config.toml
num_attention_heads = 6
num_key_value_heads = 6
norm = "layernorm"
norm_place = "pre"
norm_eps = 1e-05
rope_fraction = 0.5
tie_word_embeddings = false
init_std_qkv = 0.0244
init_std_o = 0.0244
optimizer = "soap_variant"
beta1 = 0.95
lr_head = 0.0104
decay_shape = "sqrt"
final_lr_fraction = 0.0
train_tokens = 804100000
Each number is 200 + 40 x the weight over its row's rms, rounded and kept within 0 to 999. Layers, rows and columns count from 0. The size before them is the row's rms in percent of the matrix's.

# v: layer 5 attention value, 384x384, rms 0.122, rows 312-319, columns 288-319
# o: layer 5 attention output (transposed), 384x384, rms 0.117, rows 312-319, columns 288-319
# q: layer 5 attention query, 384x384, rms 0.0951, rows 320-358, columns 288-319
# k: layer 5 attention key, 384x384, rms 0.0951, rows 320-357, columns 288-319
v312,082,188,210,154,106,225,139,219,225,181,265,248,170,239,145,178,186,238,178,173,133,197,167,160,226,127,178,325,207,187,181,225,291
o312,090,219,226,194,272,219,254,184,215,223,220,132,161,188,195,242,180,281,247,170,170,241,212,248,186,226,196,172,213,272,228,170,185
v313,080,188,198,207,231,195,215,168,215,151,229,194,219,236,207,142,215,148,215,176,188,156,222,252,213,201,165,142,230,223,187,264,135
o313,091,239,236,250,129,94,219,217,176,219,123,197,233,233,203,217,197,141,232,176,251,217,191,154,199,150,204,218,221,195,167,125,210
v314,083,145,243,192,230,257,170,176,223,209,235,249,195,248,185,248,193,128,223,244,118,191,124,183,254,207,217,247,215,183,303,153,196
o314,088,282,190,182,142,212,208,236,171,185,170,172,272,154,157,160,207,225,143,193,218,220,186,215,131,235,228,107,206,258,152,223,151
v315,081,272,218,233,230,235,207,183,152,111,170,176,171,198,135,187,194,191,239,143,171,179,206,133,247,258,175,171,251,190,214,202,246
o315,091,233,166,177,165,163,141,243,224,159,211,236,223,206,217,201,200,231,207,206,186,238,202,187,124,165,233,192,223,162,177,235,175
v316,083,191,188,270,215,180,181,186,168,153,198,218,257,126,187,252,220,158,211,161,188,252,158,205,251,96,189,178,280,193,167,229,275
o316,088,260,243,111,188,235,245,166,235,177,179,191,204,214,226,218,145,225,176,235,156,204,158,283,168,242,248,170,201,217,252,206,147
v317,082,249,216,156,183,218,147,197,223,218,147,295,181,186,225,187,259,232,249,221,229,229,218,154,202,215,230,198,207,151,274,135,262
o317,089,172,211,260,179,231,223,227,222,144,219,156,162,192,206,155,154,199,234,206,199,122,246,163,193,200,221,215,201,223,192,215,177
v318,085,184,165,316,280,205,298,234,187,213,262,241,155,211,238,246,203,281,211,212,197,214,215,88,237,196,173,232,302,203,209,139,188
o318,090,279,230,140,221,164,231,206,280,233,254,273,114,260,217,285,249,218,175,197,154,189,209,241,174,276,206,210,191,176,232,243,260
v319,081,233,248,196,232,254,228,235,235,120,223,196,148,224,191,300,224,162,198,174,170,297,197,168,203,190,217,202,178,242,234,224,198
o319,086,126,236,139,138,127,203,169,161,210,234,158,228,158,216,197,220,211,231,231,299,203,210,177,199,213,188,212,253,154,186,123,182
q320,081,145,179,174,166,258,171,186,251,217,225,208,160,103,136,197,221,250,217,214,119,237,232,110,173,171,202,269,189,87,204,159,226
k320,086,228,112,209,259,188,175,197,83,179,198,212,163,304,208,238,229,217,143,123,192,282,156,256,157,193,213,145,180,216,222,132,149
q321,091,207,261,204,213,269,241,144,265,203,208,152,217,141,175,192,182,227,206,187,163,197,210,183,199,184,155,192,196,224,220,197,212
k321,082,285,270,220,226,239,186,167,182,169,171,196,172,138,282,203,127,254,180,260,162,185,241,219,137,180,212,182,232,203,183,164,235
q322,089,235,183,229,203,159,146,229,139,208,167,223,179,252,180,280,158,216,168,183,206,165,275,211,212,162,202,179,222,259,222,291,209
k322,084,190,215,178,166,213,220,229,208,216,213,250,165,129,229,190,197,190,179,230,237,190,201,204,212,182,181,215,266,187,221,272,254
q323,082,179,192,155,242,224,222,248,183,134,245,244,127,161,183,206,174,209,204,237,181,226,190,211,212,301,307,185,222,178,162,205,189
k323,081,211,180,179,199,194,179,126,217,194,157,238,193,235,178,182,154,165,217,189,198,105,157,248,227,219,224,186,190,166,179,278,141
q324,100,233,150,165,152,233,237,159,265,170,185,186,167,177,212,197,198,137,201,187,157,145,135,233,172,267,203,202,208,198,199,277,198
k324,089,187,217,201,169,128,279,179,189,192,227,185,149,145,250,228,141,222,259,137,215,199,281,238,238,170,113,179,203,181,181,278,217
q325,093,204,168,200,176,200,200,163,261,137,208,276,248,233,310,259,219,164,161,217,212,284,152,189,180,200,285,195,113,253,179,192,265
k325,090,170,223,233,302,213,274,240,142,199,231,188,199,214,180,176,218,209,214,192,202,179,174,117,232,136,117,205,231,115,176,230,116
q326,103,146,215,157,281,220,198,227,167,164,220,197,210,162,196,213,216,173,171,235,199,237,196,165,191,239,234,300,230,161,166,176,165
k326,100,169,211,161,224,214,245,163,206,200,229,194,251,248,156,118,187,186,148,303,179,168,164,142,263,211,180,167,238,169,164,225,208
q327,098,181,188,141,154,208,204,138,114,290,262,130,179,210,102,225,235,160,253,197,222,184,200,207,237,187,127,186,190,143,182,233,144
k327,095,234,193,199,209,218,193,209,247,226,161,203,125,205,192,221,214,215,222,136,231,223,187,159,160,171,212,194,240,202,227,266,220
q328,090,195,122,182,187,182,64,163,207,247,196,237,199,217,205,247,251,209,146,186,251,170,171,178,172,171,198,191,300,216,245,203,238
k328,105,188,263,175,109,107,263,183,131,207,189,238,130,208,156,206,158,232,197,172,221,191,142,149,226,177,173,154,141,196,242,161,155
q329,109,182,160,226,196,176,254,217,227,203,161,244,248,256,218,274,217,213,162,155,171,258,213,236,226,291,208,201,141,241,248,179,206
k329,089,190,258,201,207,196,190,233,257,251,199,185,106,257,193,235,180,150,206,202,236,165,238,203,139,133,200,233,187,168,122,122,200
q330,095,248,183,159,220,251,189,179,203,298,203,171,235,160,206,252,236,143,195,169,211,207,186,211,267,201,202,212,195,184,193,163,126
k330,095,229,224,170,183,272,163,220,185,161,145,261,145,182,214,227,203,252,148,209,209,212,248,181,251,191,187,233,221,187,221,179,254
q331,086,188,268,174,211,242,250,259,211,270,204,163,156,146,204,139,136,213,231,188,220,222,236,186,221,129,196,211,118,263,156,264,161
k331,101,240,203,199,214,203,165,188,181,245,186,167,254,147,230,198,207,189,166,213,187,230,179,196,159,282,160,131,123,245,191,208,187
q332,090,166,194,233,187,223,195,176,153,182,162,171,208,163,246,278,181,216,211,232,263,240,208,208,213,134,225,170,238,285,194,180,138
k332,095,184,201,170,169,227,143,173,193,148,336,186,180,185,185,216,245,238,191,155,279,216,93,234,142,148,207,151,147,225,199,266,185
q333,092,172,151,287,173,219,233,133,209,178,209,234,191,263,189,272,140,217,194,185,209,225,199,234,247,167,179,222,216,227,183,231,236
k333,107,181,229,107,223,244,201,254,127,223,200,224,204,232,130,204,265,227,203,175,159,257,271,181,167,165,241,236,242,233,190,257,177
q334,086,193,179,242,240,229,229,204,230,244,207,218,129,278,226,168,171,171,192,187,208,175,271,193,226,257,209,173,217,195,192,149,133
k334,096,156,157,192,164,200,167,237,248,237,193,257,207,288,228,200,226,133,219,205,222,184,235,207,219,257,227,196,173,232,200,224,228
q335,099,133,203,177,245,155,187,162,233,143,215,141,272,244,258,204,177,233,157,206,186,291,154,207,285,269,131,200,170,275,215,152,207
k335,095,210,179,273,181,205,222,163,183,232,293,238,170,139,253,201,245,136,229,187,195,168,176,193,255,178,224,112,197,174,259,210,168
q336,099,201,251,198,244,205,155,211,156,205,148,121,163,168,220,252,200,261,223,198,218,197,209,233,163,170,194,163,229,239,186,267,178
k336,101,183,173,263,152,161,266,187,302,223,186,261,161,278,222,226,238,282,217,241,185,99,284,190,274,186,224,198,188,231,142,138,213
q337,092,204,244,199,207,170,223,138,97,219,179,140,178,178,199,170,145,140,194,179,85,185,157,236,197,239,233,199,197,198,174,209,129
k337,098,153,184,240,207,220,203,269,238,180,208,225,201,171,226,177,212,239,236,191,263,256,214,166,212,197,235,207,234,251,227,179,145
q338,099,255,181,180,250,246,227,208,245,211,158,107,194,177,262,214,174,257,227,200,177,226,156,201,216,192,76,204,161,178,239,241,232
k338,100,161,238,288,234,301,210,147,225,224,225,260,163,245,215,188,215,257,163,296,175,180,229,206,260,207,207,281,199,172,151,135,171
q339,096,172,243,176,144,172,239,172,174,201,204,204,211,155,128,179,216,199,209,215,252,185,151,221,199,231,176,226,174,218,154,208,156
k339,100,210,189,185,269,220,257,200,221,179,171,163,172,240,157,203,228,205,210,179,190,215,240,221,191,162,228,118,226,211,205,180,227
q340,083,217,162,214,205,225,101,196,207,191,200,198,178,182,183,217,166,188,211,203,168,158,227,193,142,227,137,226,207,202,249,246,215
k340,108,202,210,211,188,218,231,304,283,180,243,95,277,149,177,209,240,211,263,204,152,276,235,211,186,206,133,191,148,259,202,222,194
q341,099,186,196,157,184,214,277,291,242,187,158,226,264,127,228,178,186,245,262,144,236,226,214,197,203,225,165,251,143,232,157,183,119
k341,085,150,164,150,213,192,242,245,94,195,259,203,179,194,216,172,265,190,214,164,248,252,182,140,257,164,222,132,258,220,242,191,179
q342,101,176,263,258,240,241,230,273,208,186,231,201,230,247,149,180,208,194,179,222,196,223,226,227,161,206,156,272,233,221,229,188,254
k342,097,274,168,164,179,210,148,226,234,138,176,241,152,163,241,254,259,194,192,170,204,287,209,171,221,250,159,167,245,158,193,219,194
q343,094,280,222,251,216,192,215,184,258,150,239,251,198,226,168,206,181,214,215,234,217,165,274,175,200,224,223,208,194,143,184,159,254
k343,099,171,149,169,260,257,209,220,199,137,174,208,168,185,239,225,278,189,230,275,213,200,218,184,253,231,168,181,199,208,232,164,148
q344,103,230,189,212,129,206,208,264,206,250,218,249,162,279,166,189,166,160,262,204,175,167,197,231,124,206,205,220,191,163,235,194,239
k344,099,222,99,269,131,191,197,147,205,269,177,228,136,209,191,262,193,269,91,195,149,221,232,219,154,187,278,223,168,201,168,166,229
q345,092,180,198,200,219,181,264,215,167,189,197,141,183,230,186,88,225,193,247,256,143,121,172,182,191,176,171,181,162,165,120,228,193
k345,104,198,182,128,232,230,202,164,247,293,198,200,236,231,219,198,276,231,208,225,143,180,284,247,226,189,196,178,195,200,193,186,178
q346,104,189,254,174,253,150,170,150,188,267,231,182,208,182,204,151,149,193,151,189,133,211,181,202,244,247,100,215,255,213,178,202,199
k346,100,247,232,205,215,224,200,163,209,170,235,166,240,143,252,225,255,157,178,219,214,206,233,202,115,240,218,186,196,227,212,194,162
q347,093,254,210,277,222,195,144,196,253,95,244,136,240,197,228,207,165,207,178,210,262,187,206,216,123,130,255,126,152,203,178,188,220
k347,099,207,192,215,294,109,270,206,179,186,176,251,221,229,208,245,192,202,161,214,158,204,285,182,238,115,195,169,124,221,176,193,249
q348,096,157,190,145,179,159,163,237,212,188,185,232,191,163,163,223,216,182,269,269,209,206,84,265,187,233,196,238,214,177,278,170,224
k348,098,162,203,218,312,152,196,196,198,281,150,176,208,289,220,113,214,213,162,164,214,222,205,238,164,264,204,165,171,205,217,233,288
q349,098,247,254,197,223,198,204,164,204,161,217,238,227,159,208,183,207,170,219,238,212,166,188,179,183,212,195,121,179,209,224,249,200
k349,103,205,221,146,252,175,149,162,245,242,181,191,147,238,224,206,93,149,228,181,142,178,210,216,206,194,204,225,140,166,190,197,214
q350,101,268,244,219,165,184,201,180,161,145,192,209,205,224,178,148,196,163,253,204,208,248,187,221,205,244,217,219,174,187,166,253,195
k350,095,197,146,256,205,220,303,253,260,218,111,216,185,151,181,241,197,160,210,102,205,231,215,161,173,161,208,243,124,240,242,217,213
q351,096,204,209,237,188,177,151,205,168,215,180,180,256,189,160,186,183,165,171,185,225,172,136,227,217,241,150,122,193,187,176,133,250
k351,100,165,160,222,124,275,173,203,178,244,203,231,231,181,224,168,196,238,186,223,251,253,228,186,210,275,199,179,232,250,177,169,229
q352,094,185,301,284,218,172,150,208,119,281,220,172,214,231,191,192,188,188,185,176,163,185,130,202,198,168,214,146,179,248,247,157,226
k352,095,209,288,177,180,217,265,206,233,255,238,191,225,175,196,222,217,187,240,222,191,259,244,197,182,231,241,181,184,167,264,217,193
q353,096,221,232,176,207,230,231,168,141,229,269,252,205,218,253,232,207,191,175,158,183,209,213,221,215,197,229,197,174,208,183,172,238
k353,100,159,137,136,336,194,131,281,147,175,167,236,201,231,278,190,169,213,135,149,249,204,201,166,200,209,182,183,217,152,251,168,212
q354,098,212,218,145,171,184,135,151,142,267,180,182,196,205,276,154,251,231,157,168,227,242,174,190,178,292,199,183,220,183,177,137,150
k354,100,152,186,263,183,203,268,252,222,248,218,233,253,126,183,141,205,185,298,180,128,266,172,202,243,217,199,220,233,198,145,128,154
q355,102,164,185,197,179,212,220,176,183,228,192,155,96,170,200,197,173,271,227,187,281,202,164,212,178,205,225,115,149,179,171,144,158
k355,105,210,152,177,139,132,197,189,198,113,121,175,214,143,209,232,166,223,198,138,200,224,152,261,163,158,202,230,269,215,191,142,173
q356,099,191,260,179,201,171,191,249,212,193,221,165,259,143,186,206,154,193,179,136,145,216,294,236,224,298,254,226,177,183,277,203,229
k356,100,224,148,246,190,210,222,181,203,166,237,226,184,210,242,196,205,169,186,191,162,229,221,241,215,214,205,249,279,207,208,230,246
q357,098,181,218,249,159,170,270,163,167,237,206,239,191,122,181,180,244,160,198,178,146,214,198,149,192,252,324,223,256,192,209,193,204
k357,097,219,100,174,208,178,268,246,243,202,224,243,231,191,191,160,168,203,183,245,185,207,176,196,229,195,203,204,266,149,224,169,157
q358,096,196,224,200,130,173,211,233,212,256,114,230,218,281,270,175,214,214,185,278,237,188,143,194,209,176,195,164,211,210,211,250,166